config.yaml
n_layer: 8
head_dim: 64
d_mlp: 1024
vocab_size: 4096
activation: "swiglu"
norm_eps: 1e-05
rope_base: 10000.0
bias: "none"
init_std_o: 0.0
lr: 0.00343
schedule: "wsd"
decay_fraction: 1.0
batch_tokens: 65536
steps: 6260
Each number is 128 + 32 x the weight over the matrix's rms, rounded and kept within 0 to 255. Layers, rows and columns count from 0. Numbers have three digits each.

# gate: layer 2 MLP gate, 1024x256, rms 0.125, rows 145-162, columns 0-255
# up: layer 2 MLP up, 1024x256, rms 0.124, rows 145-162, columns 0-255
# down: layer 2 MLP down (transposed), 1024x256, rms 0.113, rows 145-162, columns 0-255
gate145:140128111148133101122152147152195120184157143163107130160139146180113120179154130134114131120151095135138143160140139143114146129079131151112154155111144145159123154154123141143117065172121145143093104167160101102153180095154105090144175151141126135153094181122135143128152105081085137153091125139060155093115093160107109138124156105128119104174091101143174084089188154092086082115120182128138149123104153105116089135116116123195132122231152092087157149141112089134151080124116176139176151146170126097117178105144163118137108087106060095161111099124110131076076213123158116131158152138133174198075199107130106055127140097166112092091150168073156119131180113073157000154143103139172198109177121090134136135131127167189151161087159103095136163132112133152086165133067137
up145:188134108148152098158177193138111155120152147139173076139131103184087067130100152116112097134130096145156139118188170079090141185115061133089121125158130127140131137124127120210098129139117150127090162133135116198147175131188099102123111112123122077120075154116169138151130148115127165176080157128135121119150068129085034118131108062101131124145106168107115152120086154135110085103193124146156166164134169147114110092100058195148159175141075092140126111141132172140113094093079089096159152135078120116144129095144108177129126087133143082134139056070129140116100091109126092137111131171114115129127112130114097114150156155080107115177123106092112097174112113082091129158133157091124113163103163072097117138181112157157097113081158166109155180136069105103151204129152145
down145:139125122130128139111087134108112172096159138124113114174157155100126142162142159101088110119138147096129177181137110098114182133098121146135086110122127139131143119166144117137081168063162143163135099149145148114088105180154158068112147139096074097150143134095201119170149143189101094138162143088116167158076157123166158110112139089201134146083095159107081115092118146134110121079081143121049124142099125062130063074120103083149184173148117148165116101108136142153155137133133137090129138200121090137148141136119164089135126104070058123165117095107069136118094199122136103142164138151123156206143166090140126124098119128076099117055103185087131153098076062063122091141203112156164122132161111128144106138112135174124161089170124119083151133101142119142086150163081140
gate146:163127159118186104115117133122112119194119179194096129117100076099099093115164088099142159088156143116092194126091136154112064106119123130130040079126156108105156149139151130129140126137086060133164136068152121105109133122140067087147141165162086149145090112178115092082148193139080112171095155100068154121108084102136122123125131152117114196136128180109123137172089123156148089115156096095125105124122175085154104089129092127163150121157235130129129140142139143149151093104129108158166131124054174090142116174099126153101083136150119089109132149124101127091099137142113118095084150164159128131109118154092128138122140107075136113146134106161138140126113133127134131146126157122084138152075108178102087103096055119126039070202122117110092131106165116160093150108113161
up146:132131099114119108159144076122104197134083028124205191149138138197113108083134112122118133157155058119140072113129127113140186210160119141086173141117141156142105121090104116180132156088138171072176095136091092124150129108073127125151136126149135149051099131105054140176153025134119131113161157161101061077107136128135104111110117119125131109096141083124139114139202145157093114151115132159130129170180057135059168143129121180131105124068138131153111121074135096110117157095098133109115149122172136141117114108138107121132145144153098137145147152169130167124119109117090109079158087093148101119106127154138163156116138173130115095140099141136115139161109127117139107099163091115167100104148157130115115166139131145129162169083168075155173162143132124083172116108086060
down146:141128069088110105100066161132126154159125175099154146168115123090089083114107108119095169120097124159136169171154142096187113155094180113132105136124152132164110141052046123096137159113121116040159142119176095147074130122136080116146123147132108098099140112161155098082077114140100136048115118059131106098142098113145115122152103098129118111205118125032122126158132139148145135124120163127162146094187112129124172071158102155101098152055113170095126109132137115088121129123108115059144149110127064117126094120181063126047120119094119136144158137147140153084130078086100080079100125166161083136103144147120149177125152090125115039121198101125142128092128104197157111127130130150109125098073105120174130102139107111102195141131146103155136104064143121148110075066153141
gate147:098102049131147141156180161095062093133164140184135144143122113147181120122121153100115079121142186104144145144151137114133101145090151127089139158077208071137114140107157124109146088102199060097161146160148133086124074099127111064149087109143168142138157119136116080151162088182137177081116097138165113123142107128116188091094046134145162093157131156136165189113088134103092119128163175141140132157112123152125156186090124061154111165120196114134139117129156139139170164128153116166099190131170113097111194115225124170172157133112157158093133130136124102052058135092118185132104113154144114123137153097167136128121157132150113150101076120073135133174126094155087164127091124164177072101084169118152116165102114179156171150157111127111114086081143150120137103168067090
up147:108144189185106145092102060171125112092089145136131139102121133100115108112111147121110100101142132183104126122142139147175148098158103134173109085128140162169095164100134121147121151106125126176144145080128139139138124132190138155115117189107115104113185070142104159158113187111064108152091111095090176147124077120136083156144168226136126098149119092104125049163165103090189109122146123145083107158149107132149173117147124126154135090082112142159161155156148120126101153127134118149137098109127195120115119131058102138072100082049121100146144100145088159170186080074095120069165132122085108129130105077123120137137099089091130118159103137107088102118079068145166065100195112140071159088159071129121097166123098131106137126092115042126143088127131136159133179102120153
down147:143127153112139147145158132098129111132057131174137147105165144143076115163069120140158093135123113116125124079136094104115117141132160049123151097158089127106141115095126126086139144190107116163165129155163069140100112167117145087107097116061072124088108132146166123137141101144125133125152148134093170157149151110047110125133157127110107136090151128126158106077095129113116165165146080093161115139130123126131116090160051117136183125081126167105108127097094146089193156171096157089145086126101168093133117142097119102137128129117147097145144125157155091113101097139175118120167124127174187126144072196021075122112135123113171080112111099124063116094068077090116121129172211055124131199114159085067122078143146102168091126206137126155115085154143095124119137165114082
gate148:177168057145096112099129136168125162130161096186125137148147135117078146146166067095102122126094144139087177168102141132110102106122097135127155074143178109109094059138137132064106163136118098115109163152083130128124079103144136122122140122180130105111116179071105151085109162134158068130115140107128087116147182045117123139130117120133119093091155139152092098127138106171125131139133149091115115059167114152109102071072063217066097129118154073126173146097121108066158099144121111122123160113138065141122094145146095141099087120163100136173168133205123122185081107121154116181141104134138173119100163107089126167143117148139156123173114154107080149139227142119178229115125138114147134146174175130095155073088183146138193159097154191163135168135138173104117176061146113
up148:118085171156148138216133199115134146140139111105122115103116110125142133167135215142095093134113102103167151176105196149120173133143153163178109143168119164185160187115133120163116081150192143133109114094127150092173125170139144117119085126085094115162114094162126142123113095078099132111165095122122180146190089166162141138137136144137192122123123090095224141106158141066154132122127178157102134187117144141102138183148131121154201131146090172114096081123119148195121165134107109100141180141134177104129135120150207117115136151135163092109117110124138198132146098112138172080101186146065122156112132139108173079144105097136067101118111108059114110082098071105120093106100149111081095107072074161117057083158090120120091192180137091140154186045038113161158169096149088
down148:119112066127106116080109151179090159164119099096111144114134165151074099136110085152144131170135123045160152159165105111147080068177169102161157155097120054125137135141118117118028072114066112211171149131117188121163157119114109129183177147114105095088150093143120116137133165146097112052045105107103096184101160122113140125124131105199130054125111140131101163150066154040151122174135128128112104131048136134127095128091148153080133147082090120118112152176103113150150131135137136184128185094124109149119065178122072152082107142086170120119120087122098152209119138154069154111108107128118146145071161121101120136144120166180165142102127149136099153162134126082174093091140115104070123130149137083120119169130111135099159136171141141125147187095168123111163115101052118
gate149:196136145158090151207167163177090126100162204136154143139144123112255095206098072128138111078176141119065194074162185114139101125177178113149158105156107149173107092156139093128159131101157119149124170150074067125164075117131118087132104059146129094169079096184155192118138107168109112134123067087168149135082130147144052107153136112071080104145082104217059208170148119135166165131159175097098130117085144196135157153114100115093120070107186121168215141092076136105125098157081109123104081137183094164163145077106134135116117138151182138067150135114167136133085035155141130147093181141164139077169143129137106127111116179204153139163121135106161129147067169097104139107068158140112096166149158107152141124134139083171165102107075148181099139089122088113086077143096106
up149:096085162149125168145116157172118138165115169159159142100141152100164128158133153131115125107107121183056121164139178066162136071169153064078134174163141098101133134148034135124170132152159112104110085146142195134093099139120140112127161117117099140172044078151128132079130136127074114138068117153151108090132152059030127125073133116111156136099138120147192102166074087089138129109147104130167142131106115141154174052184132100183179102105141108174162136065135059180096089186094194123153116101144087194153096143094072143111149152152194157100147079117112159169121099130128132065076103099179120118085129122078173140116125208137083189189069205135155105066132090112160143175111185158088129122201112100143152151147136150171123122136045117156144134130188130114045184132131162
down149:151145139168127179083132118079162090113094118173152111089049168132147165104201119101124160094094153108178099131113138165134119200131139205107155106173195166105131114180155149132128107135100092179176118101147134086098152132143114137110114120083068068126137108129113118048159152132138181179129127172054127176178106156093084090127158133146147176130160135063128119125134068167083083110065091058141106152114108136199104138150174121110096099166136107101124159126154144074172130069151141103133118101131152115133158103088153136117150104153051079161155077167084090129123156113141163093159105115153122118132134180101173152122106119099126134051199183188169114148129091131120091167137052158114130134115081093100096110118079181152163098143174118124098124173094200148111142154139177
gate150:114139120065101093154132111125089138093145063099118160158151081134056116083136139147129144156176168177145156124092128106176082124106104155134178162092099102152121138169137135102107129113100110107159103149095166122160167144138098051093097120111052153161141134131136169182110116138038156086094127089031129113115143108117125120160164119146125103090076117094162230093144113171090106183180076141123100138088197172104132107132093108085096134130177107160214130126107153158187172116124072120183148180178133092126115117129167187126124155145068062139080120115094163123127096098148142128103159133118180142158145120141137184139107094142186109099097111153153143110116131078125126102133144123090060151030132157096101159109163133117152129114057128135081096070123100143116182216174139
up150:225096098139112106109101122189151155065109092123165153116118067087165143077140091136157164124095127162123147106193133164175050103121149135107101097150138195163095128139131145157142098120106137060069148057079182066105132102144149049161125169147113150128194093088111114106179079071131136117088062129102142131140118075126061106114092161089063104194128072098178102056176127097028071058098119192168113100151122166118208119169110098161079189109198118153105106128144126118118054124178108145083110120157124164103101129103145078100100161203145135111078101142131131164080145166177109098087148121108141139101126146140102138130199128135122106126134142114133151134166146164112098157059126129110090133074111117124177104087136107113104160122099129088168118172136124129200112085161083
down150:114119180171207120094177163110128179225181150126140096104141149170113092155157105212139114101077122125131117096154058125138177092124081108078132150157164145148181086122110110113166136171185151122185162154143126087099142171158128192172130105137121157103176217115186138092141190105139194139172140162127108119149110095125110105111129154091161152070107112175164102123120126141183114107146104134152162103138095084147143132122164133152138073164128110143102119131120134107060116134174183140134152101122083121147114115190138124064105099123162169065103109079111193126162146111102094145160126124154122119127135132121099107139114139147103079091172110132086077187161124116129157117203159132156138114113114047098190109129156164132111122124168115129165139052156148098126086158136122
gate151:129076066146152053176131145115171170120118137139154137183117160077133127144094135106157133111216176166128166151109155127089202086124137132075145081131121114132112060143114107123133105153111189148117171074126088117101149113111140158148180110105094164161160072115131073142116085154096156172135107173162125163105156095093124134128140127172108203170114144125161145122130198179142091131167128076104143148157173135121203137184193150103131091134133178072135159164137118109105124131136155101100068169070153137171062123183090136069161107167121110116161065141119124080137159092129106137145118158139117136131130141099130098084075060136124140124098119141123154069160176109146127155082106101108140118150137070118153126140146109113110138077125095188130103131100129118127159138071170
up151:122135150178089100095101182124088140137091157142117124175175101089178147178120133125155089113104106080082143120103067105137114135167163141181152154213159150123075136140173071114110101155133164161088116111114142116154094132127120143137112131123130133117088114115117159135116120160138103133083093116135045145128201187128108109091164122103142109135117102174128087177128122129123131097089119192094139109136150141098067157154096109138081152181111148142149118114115155130172158109198140128100122083182111161183200105105104052194199142130143153120105116128128162089149147221103086108101070157080114118099153140106166064179140177114149094120162176102094148089119063090099103055174158167124134145129126121158080104194179152113124155130137071190104119130154075099137160149139145
down151:159129138168156143122172098102104125095159121135127130167153104113135182091144106102105103116117169139114176102140138101132160116074145097066102131093097162199092115080144134076108126131140148090079142100160078118059088132154104160168193099094146184139132133159085102117090155074138179130081023100136102123113102130059142123059105150127194197110104152155158037115130141104155118113146135132156148150117132116143143099130074131057105153115144199123167118093218166108184142101118125139122101162118102110106119170073130104152160146161167162176112186126131141085099117160112184134053146070090123126088094100087137104163109065140147130182152140109157136160109177143156142171166107129120102142198161076149110069082081110151094158151117152143056097094167149090139191095185141
gate152:152145150073174147180096077087113103146154146096093137128156098148082096134122106117149116156181183073180134060168187156119114114121167118130120190171160104167141150121085181187128032121110134128130126097145096160164091097093117170103097116098153128108134101128150059152125157058146186114094125104134126131032095159205085139109123165097154075132154147094126116138115171156060095144156139047117145105128127133152097100161104108159088059124089183081155152134116198129147143108140168160129126185120079160142124100139133156092117153174132115129094142134114124097171173121180120188105140184132087141179119147120119095176132165095169116057132144143147129116157124181091160096125134125091120108138130106179163135106129232140157162070134136165179075158128161147152151185170107
up152:161081155184027196068173107120130119130120121172126153132086137167140089106120180130152134203136123151080117140119149149119142207196116109117110124087063161125126164166150123106107168130127160159115157103160196157157161110126134107149126137142111106099105132141121121159123170129073082135114104150162099123124194147151142182129171112107114089063110084154081115125132112166133114136163139168122110110144138110118142161127156142099152158102087178128112148129112071132103110166110138160174136163118094106141098165105137129121144178124164087156148101147110133157095092124146143156140118046073173094131149129098122138119144069192106170220141109120141125133141124069088114101091148181188129201156103105098122112106128134088153124150148109172061156109118109064071105070051102
down152:159099098136143139105165171132180143072130109140121174132135168128204145157108112110127133177208122159127146161128121129081184150137094153101084169116119117118100120133142074095157139119165143127136082082108137191066130160160118129092165091180113069119080101135134142117125086114111145162138036116140160119129091157146077170177144212140113147138084147082139059142158174124129127173109151206077122150160152141084166188121126102114116145187119139100104106144146067012144150132177108121152091107104162110102128165109146111097106121087127139162240185148110102143133142150146129171079182124202141173118108138144159088108098181124105198136158179131151105159173112105123085151096162147133105073162138151170166076140121108177136066116123122134085107194154125076199130117160139
gate153:107159143122184183090147123166116082072164126128140097072158085138166133176134100136126156166108117105157151095115132145168151116131104147087161160180127150161127084124165129109175083058092091089166095152126113109103092150076093167132140145164141139131138124082151061097166177055075119178132107086192113173088134167147178137126153146115143139095193155179136078141196139171116113135172174109072144102065160122151140153109115174190132152160140161137112038140111153118147153128145168134181152139109116101148088132112087128127128121127133120151130068072083114121143120175155125093175094187110119156098103135138137122108088143098177167167144133049158111144115140138174177101143122104118107109137136113144127142122146149133073132088127200118160124193148136137125092144106097
up153:122155136134160158098111083125119107096168119140129117112177139148150121164151134149153154143031101132125130168110167180133142082162051146107138180175156112168154137144183112115142077083113118121123096167120219127125111152122100153145144099132171135110076141074159043176152194060121121125124141067180102124130155144151144151172143202138121139106205126128110119129171153181113114105133170150127141081061162127141161140094077171152154138172132164124109061093084149097210158134137182100133141120123120132102132160099129100192121116180162124162107090102087123127119118106090115110179109125117090149178129114149135094111137092107135255153127185088143130123139133144104079134155143150159085147156075158136157163115125127162121144135120181168149151108116089116083112103095135
down153:149112102151121125069087072130088142113145137181130146155072096113135106125165112149104116118151144162094168132140113125170141119135127182089097113145131166102167184090130129153127124102131169116115158206124112178083115173100105178114146107108115099094100177146173112126152201144192089201141115142147137088108140110165123093108163100212114152102124106203130145119155153154109143132049138116132088093081161039156156171090159118162118190161164154151146124107139135113155078148145166120126232172182152137096131119156129111141169126155145124121193083140103081124104136136213131134143132115137112101159116081176118120157103102140110129142127159150172151135146139089161132125159117116134172120148138142141177155122137137137097127134077078122143173101137152162161115149119138
gate154:175190130117148128116124157150161137091118074083109145138206121177086109147143137180147138154103156138164129108181078078121099128119101115114169124162159144133108149161136160113091124138118181124149117130111146100135116119099135115158134154111171193127142135078186144145124103071166114120121110126085137109104065102111152107154098129169103115063117149164151139170128121162125144098059148108138155166098070239105097125125127108102085125150111063137084162138187185145125148133117117156133148136159100152133090121165129138050106131108194137199120093113169181150115104180106112120033111127119102110084107174147134058127130091142107138119095149182088161174132097128193130112117107181120109149117135130131116129190093216099093120126195155168084129177153130113085079141101120
up154:121126068124143173098137098133121118065052173144101133071204132174152113158120077146122125113159128159109105153185124095139124077097139123109140158068074101104135126106125151121141083148196159086151156168113124130130116085166169216161099151082178184150094110117138072180133109120149128131168164153117119106110054153167106163085092080131157116199142139168124080132107140128132131117128137136134106098162116130160099110199126092171085103144095105115224113112179173117178155139134155109174116139197150134142092141138124125081123005112143078116118119105132202122160118123129121133072117094123093103138090140111058104130072087193136152167107111197146136145125121151149155112107113096142094151143118115144135146139144153136176124166095154141071111072110087152169130065154085
down154:146142130136068193182162136096173109152157125111192132222080134145180157166145157152093139127143122147164156116148074172141118111141102107137123116164164137143145118150172108142133121147121154213145110143164126099120113157114107070086118125162106121143184124131107142084108105108160152074200116116118109125138141089121121116204108201190148158090142130157135132111125137131156156112083080126124117173097090151124144097131152085146182143139139110175047147132110099131092097088191145137070166126072123114129060138131139129130124166145126104176100092118096112086090173059113088158181207155101122144145147201185124058138097075063112167103123135077120121134198131177126091159166123145135115111157170206104098108116148141159098164129088112119158160152085153103129106193168206
gate155:170126123124177095131124117169157214135156123166096135141099147111124124141149178185111091123141126129150128173103132151109092088173121153119086128111095088065112141093147077172117122082134129139130131150114101130115112127134189132102126140128137126139167104109137152131073079145144163156140160159156120116085096105141131121148120112141099151118131140146124131125132117097086133123183142188136112148161068132136105073156086186115140069103120203112109141136156131116115048106065165179114133093094093128122121136134134094144107114069071155125159091151148112165183161088081161115061129133135150133107156133086119107114107203225176181173085135168168045112110071098095157130140134164112125128150165141096119132085125113113147132104122081163174131122133132175176069109168084
up155:154122130109140065172120159136075164110155080157098134109104146144109109166148138147126090143143078139114136167090162132143157158098150145094156214107131148114078130138109142080148104121144111131117114169056114135119110132186190088117057105121125194095204142129154152129101160120116091141118136196159074076115113126103100121174120142068082125166149146161142120134119133107128091147153143156152116123154127161154100092139099129146158164117141159101156078129163147134103119129095158107142179113101111093123081160140149140143061197139090121111087160140128178133133137108142107117110158144163161133088172081154150166129127167142131096100120124160155096131047110113115197151182122162098138113142122201124084101152157147082144124098130121174101207136061103142161111066142088
down155:138144136090141132113157121172112109076135061075153137109137175124141098103106144086117169133089149130131114170122137181139150123156121136158154116122132141164123135196138098137118110128174135138153053111177106147171114115109113129101171143121112087117104107123228121087144126114116140084083091104173141193175154180118125165129147120087126115144178135150110119144083074128120096122121083129115124144184121110137186092114174144073086125164146128087114078091072114118176119103132120166158119163164156112209099133052149127132144122094089158091115148124161061110149115108118140151166084167193099168101119121109155149133128108075140072128146121153161197143185172137131101141121141126177123128132120143144126150113078099110102117115120202124134081073152170140192136104171103
gate156:124129079086119129155094118063142087145153116182128124112105139063110109099140093138063055172152142184103126078085064133114171140122132175128143112124154116097155048117140191101129110128125120112097173073157097097133140156162082130146160083112136132139159115166075188130115105185192136134130099119134113137141080086097161191093156165131139113119150152083203088119121120123127151166168148120129100093116118130073186113136109151121128141140141112103134165116145130132133093144123145144143077152161073094112176161108147124099118129127117149149124152089159100085105145096150155142119115204083135162183148163141139175119085134174162153148211166080147153096180061116072137124106124137122119153143106133089131119148098217164117119086144044135140156125112135173116144084141111
up156:137162155119120115131065149141175089083135186076132183146156130122093144129144128154093189157119114204173140121097157137094183118132174120144133147129066151132214130110174102152110167117158113107141126169141118119141093130077156146145117160079151151113111107120139159162150167182120127156072136157101145076103064116143138080139177088042115145137157109161136119169116097134135169100126073114172110130140122131167152152086133133087145189177108126125137146153125156056091114128075163165165147144142090148133147128111193106156123090104155138140122019190127165183147129138139120072119172138117092140086146097101113178094174132103095102166131138168199134114104160185127131109161145130093070125119182106164103079191157180112104121160140137145158110137130156147107082136116102
down156:149141132157094106136148106160166138112130132212116135138111122094134117139177105183109070132161185099102125169127149085103143099065157115121118140122092174138114126157178068159159065131123155142114119146109202195111211100112174087147092127134088126108101175181136154154158133112125142143088059096155077140103104195136098109149115101112206148117148038105089161160199098132076105129152116068134137153082097116122156137134134160154146080066094094131139106115105081184124149142115118139113080103125118103130157106170133136124130175112142198115150179143143047177113142114174120133114136134103165110095167162120098097113143111128178132116093129207120191136112127131117111144096161133135141120120162112047096156173079119135144110133161218093131131100162123144079096099116166
gate157:080097125139115077154158054099152142107155095170134138164142097131132081102154089140068188148129100116112115086167149103194126170153058184139105156119136094100171224210055173131129165154134118082110126134051130124108059104119150164123139096124165148122112100099174093080112099163133151185109099130110168107073152171175082137151136097105118162119123166143124125134127098156112109112156026173121120081151155093157198172111087046146141146137107105089151205136107115121118141112144121134099171124169104169180119135155110110183137140143207109092058159166156150143188135132218061101125120120117117145175152094126128203183126093150124138086121135165145114142169073144168114160134094171204134146161119157179151076153130167159101095144159125129131125076165131141134112108100129
up157:161100165107105083135133107101100131162119126149132121085136131076107065131138100096092097155136102064140090165197075131190109127189157171175178146123139186136156078157157111114103160205186124134071135170107093133161162138081109119113159195185132095114088158115153128162094126158169177091158121134118127165063164134173157130103172189086157103099145127145044174188118188078129206137105096111045126151134163102142181141128145170090143103154146092089161081145124105130148149121139122173141123163151078159104090146154071108125137170115090105134104204113131096170126099187166077111127153138103154090061173128147167180120117144151103065115162158108160146152110130195137082123121175105156119138144219159174186056104084088082132228080125145126124065135190075116123137104126120
down157:126079103156127081122122136125108148135113143107117073157104159165164140077191157133106175182177106178196123113162128093137093189116106151168133121116159112094083138071067091132175109120152076244111132054154033068107135139185139146088128121131118107144121153041170089179195082105141109153162112088137148147148133141115162108214072146096151093074138088127141095104140089116144106088158191169140177147082165169104093107135197134204120148126094127145158144181095184117127191129132112166150147110126093059137102075096178191086097134140125118110129106153108181082079084147140186200094121118082121098111115183130090135125136074127117154110070158157138087128169130090112123115144186187130077201144060119175061166117112085154095112149100166029112114137154058171121095127143125
gate158:107102126159179088143067145160103151137151129123163173148136072130093140077135111078178158111162141114082159120123159137175167143127084139165106060118137092128072100080082100151168122164154074121141140145050108174136192160181122082038085188111131142134132090129120127141090115138196134105189073118119119129171185068130126099088102154111167047155144138099107105115081128120136089167140081144168124131143154156154133135143147084150142113103138120115130070126145077083108148174136174111109153145153120076147096143110168164098150214123156144147111092084189181145139103187196139182115136089144140047169199113205072113110136112110173113107115169113097190118176128107168143115140155183115144169141152097109135181133127072118178150156104111098160195128164143141112120090177093
up158:170141103125128102156051130148098088095130163099182119136089154170163175151120117083202083132149127069113138159160115138122128133165088100087127134176108128115137165096159169130193131142184112169114121132080130069132111142134132118075091091109158171173147095113116110115055139110173155152134169134145086114061159129112145089155123172204136118106128154105151147098095163126110128084130138138179112089145145138138133090164079159132131102182126145106124171070102099083142150065106159157148064077121185167169158118090083147131129143145149161123150095103113096208144154086159142060094112128171096111128122115094051200082141131109165161114116219201149110134089150123128158126138109111123182120115112106184153204143178070125089097053173070146129154162131157156114125158187108
down158:094123092101145129061178161111180173149111109165131141105200170104164095157077112132157149129128144150157155146140122112142128169141143102045114102165092178153147064164104150109076148139113148178161138137124170212151122124118110108059117160173163155123130140083107171105101135164174116179093090185173163126163144064121152116177210137091124118133098135161135115106126117193163104111121122175132078133112090164151104134114159132158128139158121072151050102172122103138138086150115113093122115150156165184086075179140112168189116063120054156181111112133064134104131135172144118120102191107080186143155112134131170156139181182182107119152099202138163182192109110114081095121107131137118113118149134093113134112135121094139163066085122139136139097122139134178124147199169162
gate159:125131173163146171182125154138115167149089124193166148136095149161180140094177113114110069170119149112156113145149147118103184113078098119119082108095109166180070155168154106177130105147111131130091107186125158111148070102122097164129126160107181081115128196111093070128163140146094130070172101170142151118053094120167082099175167139115112118133065103136151151149052155123118133120139092142126108176110102064100151082163092122131121163151125114099051114165135116078145107064087124126150102139142144077184100165097117150119170125123139114178150175118087044187151177136107092113132155154121084150089059122149148045119109145140108115163097090067079118102096154111135148184150082164131162159131116142145139168147081159108158139052093168162095094121185107128207123074110194
up159:143203164109195169159100111103137117130119125162123103172083096165106145139131048119089105145118113115214126119120114162113153092124123078138064139080093140137042107180101134154170096184058143134146147138129174090180149106109120128100105145177163077165144083085078129143170101105204144132129086165147108165146177115157079147156111134119149116107144113102109173133081153149131137099099082141086145088197101085167172137185145171090163122067096110119125177079152104113164158090076167207148141158198085133126119137163101118093153151168163158102121151138102074129190079144121110125143166117065108090077131117146073089120137121157183144167162169163101099143161151178137167143145115159110132122077073166140155153163109094197141119127140160171094115104145099096126103105122123
down159:154101121071117129108080119048118123139155066111117149193082155171167154173091146171156190090151140157189080127188094084124148125153145105090106130149072099151111085184162188178088177166078184145113090118150109151164117094138142147132115140104171087155137133154153109119135135112122150141138161133087114094164065090140150147165110135164160139129115052124093119106121088139121049087080140149110116142209111109140143201145097122046126151118094106064108172136124043114152104102134125176212126119141115086136138133100078121141151164197105148110062108077116083142158097148090144101125155137140111126092166116114132106185127092127142131132133140162129138126101051140107090100113177171158112142158099150119129133166107213167140170150172117077077101149103146109181132079090108
gate160:114162074124144189118143215096112079093121106125112118142147083205151168113138158156094104111113141131097141113105115100085107093165144135148172109145138115134083125171135115107194085115109171176128115168133094221105129097187076141123123131163119108110123146162123132155090165125136119175151146076124110083154121115089138108135113124201079222125176155151088182114138172122163126127104136181155158117135116116055097115153085145129074067119123175127136180139139096140160070154117074083073103096091162063129085129077111068116122093085157118109104123066141146119169100101149145134162149120148125118063062171057093071101197131169082126151141142105160104160158181111093151215100108130144119195150068089159121123094129045130195210061102119186096072109072121111126115174126116
up160:154170145058083126082178122103155208160095144111144112103139117114047149164159121168149103093155104179151116209157092111098130079053141123188140088166068124198109143087116115061141154125113124120130106128071136085141153059093124102145143249135114139118168167102134125113104106136113111145094136128085128136088171115066129118094189109142135120178125106178094104146125105112130096073162114138176077095065156192106150089122177130126167103138159145084120135147049183107094143063156178188085120159101130142128102131093098118182148096141117170076096121127089091109150120132158134143129152142084163101089180146136101126120155135165181103167097101128132185108146154118128181075131144132107194212136117099121154077080082110115158125058139165133167145150086149128088104107145140
down160:090093124109128110100148075145102161116150102122138127156138099151149070101073115153127177130111106114102116173111034135132088107096228094140094169092091183206166132129096166168157181120126084118117150130128108174089135097121080116166116145047064166114136180113116142101159140177115099107113098172157112099144123172137100177139151186110155210114121146104150092140104118110147130063164146100085116105171141104152124116136121134110044076096106189081101066168084137117068105118142136142133127158159101121107029121056147137132163149141106084079148124092111157126175128099113122102151128128161118122153060128165116117170174098104089092169126139113125135106119125143127135023131137121140125126100155217177171208116137118161208122040101158117176148134124142103091107115098100
gate161:141102133144103142132148118114145194153124178108101111157131121085143106115111125152112109155072141104070136133135164119057129131192113153094102100078081123183109125120106076098141099135131112089098135173138133092115129153163154158116117119136133171101159163159088090169130188089154124097127120176117148115119132130128152142130155104106099127104107128160146111108131112131112122148158145163089103110075078173082086153115125087148094134103139171130137112124088075149132089154132134126133161121128139132115138089104118189117127155131109089157127101147106169113086166138113152091111145121209123160123082126099138129040179166105100091117092137171111158118143144114083105148120128110082170126199094137090115151143136135178130185085121152162109085169117138128073073125109144
up161:097149115155113134104095100175133120175135122122118121116158162086112061118117133142159104132121092109109143133151130079121148107155114141117094062091082079186168122102092110118159110121121145130152125124110114109129127127128139147132106141147122116098109146102168151123097151082165088089143129153100181129108077164137158119114144100159146143150091121150115131128136157114103102103163121168148135123102096106076124159182117124117095127092118153145051148149077091108110135146079141154108122097120153103136106105156153144141130118159078128145145188111122150136113162126145158114137114124156108173129086132152107109098191135135105184111101124105146142136102120111037120183135157110072148127135127164064139159156135150096132127074156148131139102155112167115060076139130087
down161:111181143171140107116086108131145139122100116096161126121134099076105094093147182105156133136096092171118110130086135141111132132106078167125114124117098087109165145150115126122105135047124120123116107154136168125092215153183129174127073170084120098151097184127158166157134188134119119111125152186160158106117102156154124152114081153122158114162132149224128142159144156128154095119186093111142157139077111111101093159132147159129098116158108146150147108135085091153149099177118127139130127109206163132049128124103097182171129160145095098116119132163161078098063102102111141109163106150136071164172107140124086111096174144161088067112110149178092122138132182124155117139108141113064134144092127120110120079092111144121101116098120130172122059078168107086135141168082085
gate162:154163123151140120132151128127137112186116160196129152120119129140133146074078062130165115101193089127114133184111104203119080094159137144162126154172118114107069167099139142158099159147135161108105086172092099153127107058179146095175143139185147114117150137135117093125157107104146110148127081143164128098184153178144109099112131150159103119164130122110090139121180176131145098140131161115119165140096107085118138080072113181150124125165112119145073147131083125145144180143159093170060135171084121099133174103095108125155067142159133188181128153174112123226041144124112139108161178131154148135126097124148152142133102154163102135153186118127121153169179138117108142173063089165096145146124184081081151127113115135096166114154174132144107136152143097129136185163130148
up162:078120063194103120168145138087086107107083136120153145080103135154119132084100101122158094099110141144111115164137117103098074175113121137116102138069175122169064116139090171179102081102112113154152143192081133154175099126102071138084109109102108148146090158142051148107133097094100109178060145181151110156134181196147148151159190207133108146132144113127133116126168102161112137138144127084099107117110078077113183157154122108090129167103142122155121099113093170170161152199154132107139185118070125155140135084148167125089151103143140151169103118072133128110085097094079061107156138111125117113102146176171112145129108102118057138181158116104108135126139149187150141132123153177092091117094063142102152195117089116049177133135085081135133133080144087110172139147119142
down162:184118130132090174116129133184136176078152157124192148095158137107171104158165173096133077153109111174130145159126076106139146122139139098183095080124039089098131119099106170102117113156122180144160075120190141183151122160148146166145106137145144152102181092128205139089112147142174055142125058085112161125106141182097095154116135137165097196116119089095159122171125147113103151125124141115128165171128132189136114158151123155061168149115114247117164153159163115095077146163163127121095166116140115126087147128180125081149108119130129163105070137125189149127186140088154067165110122147155156140079109150175173139130161137137108109175129099131156135137111070145105092087150102096169038109120124141149150123174118093098077171128155094121118126036124154076120091142066126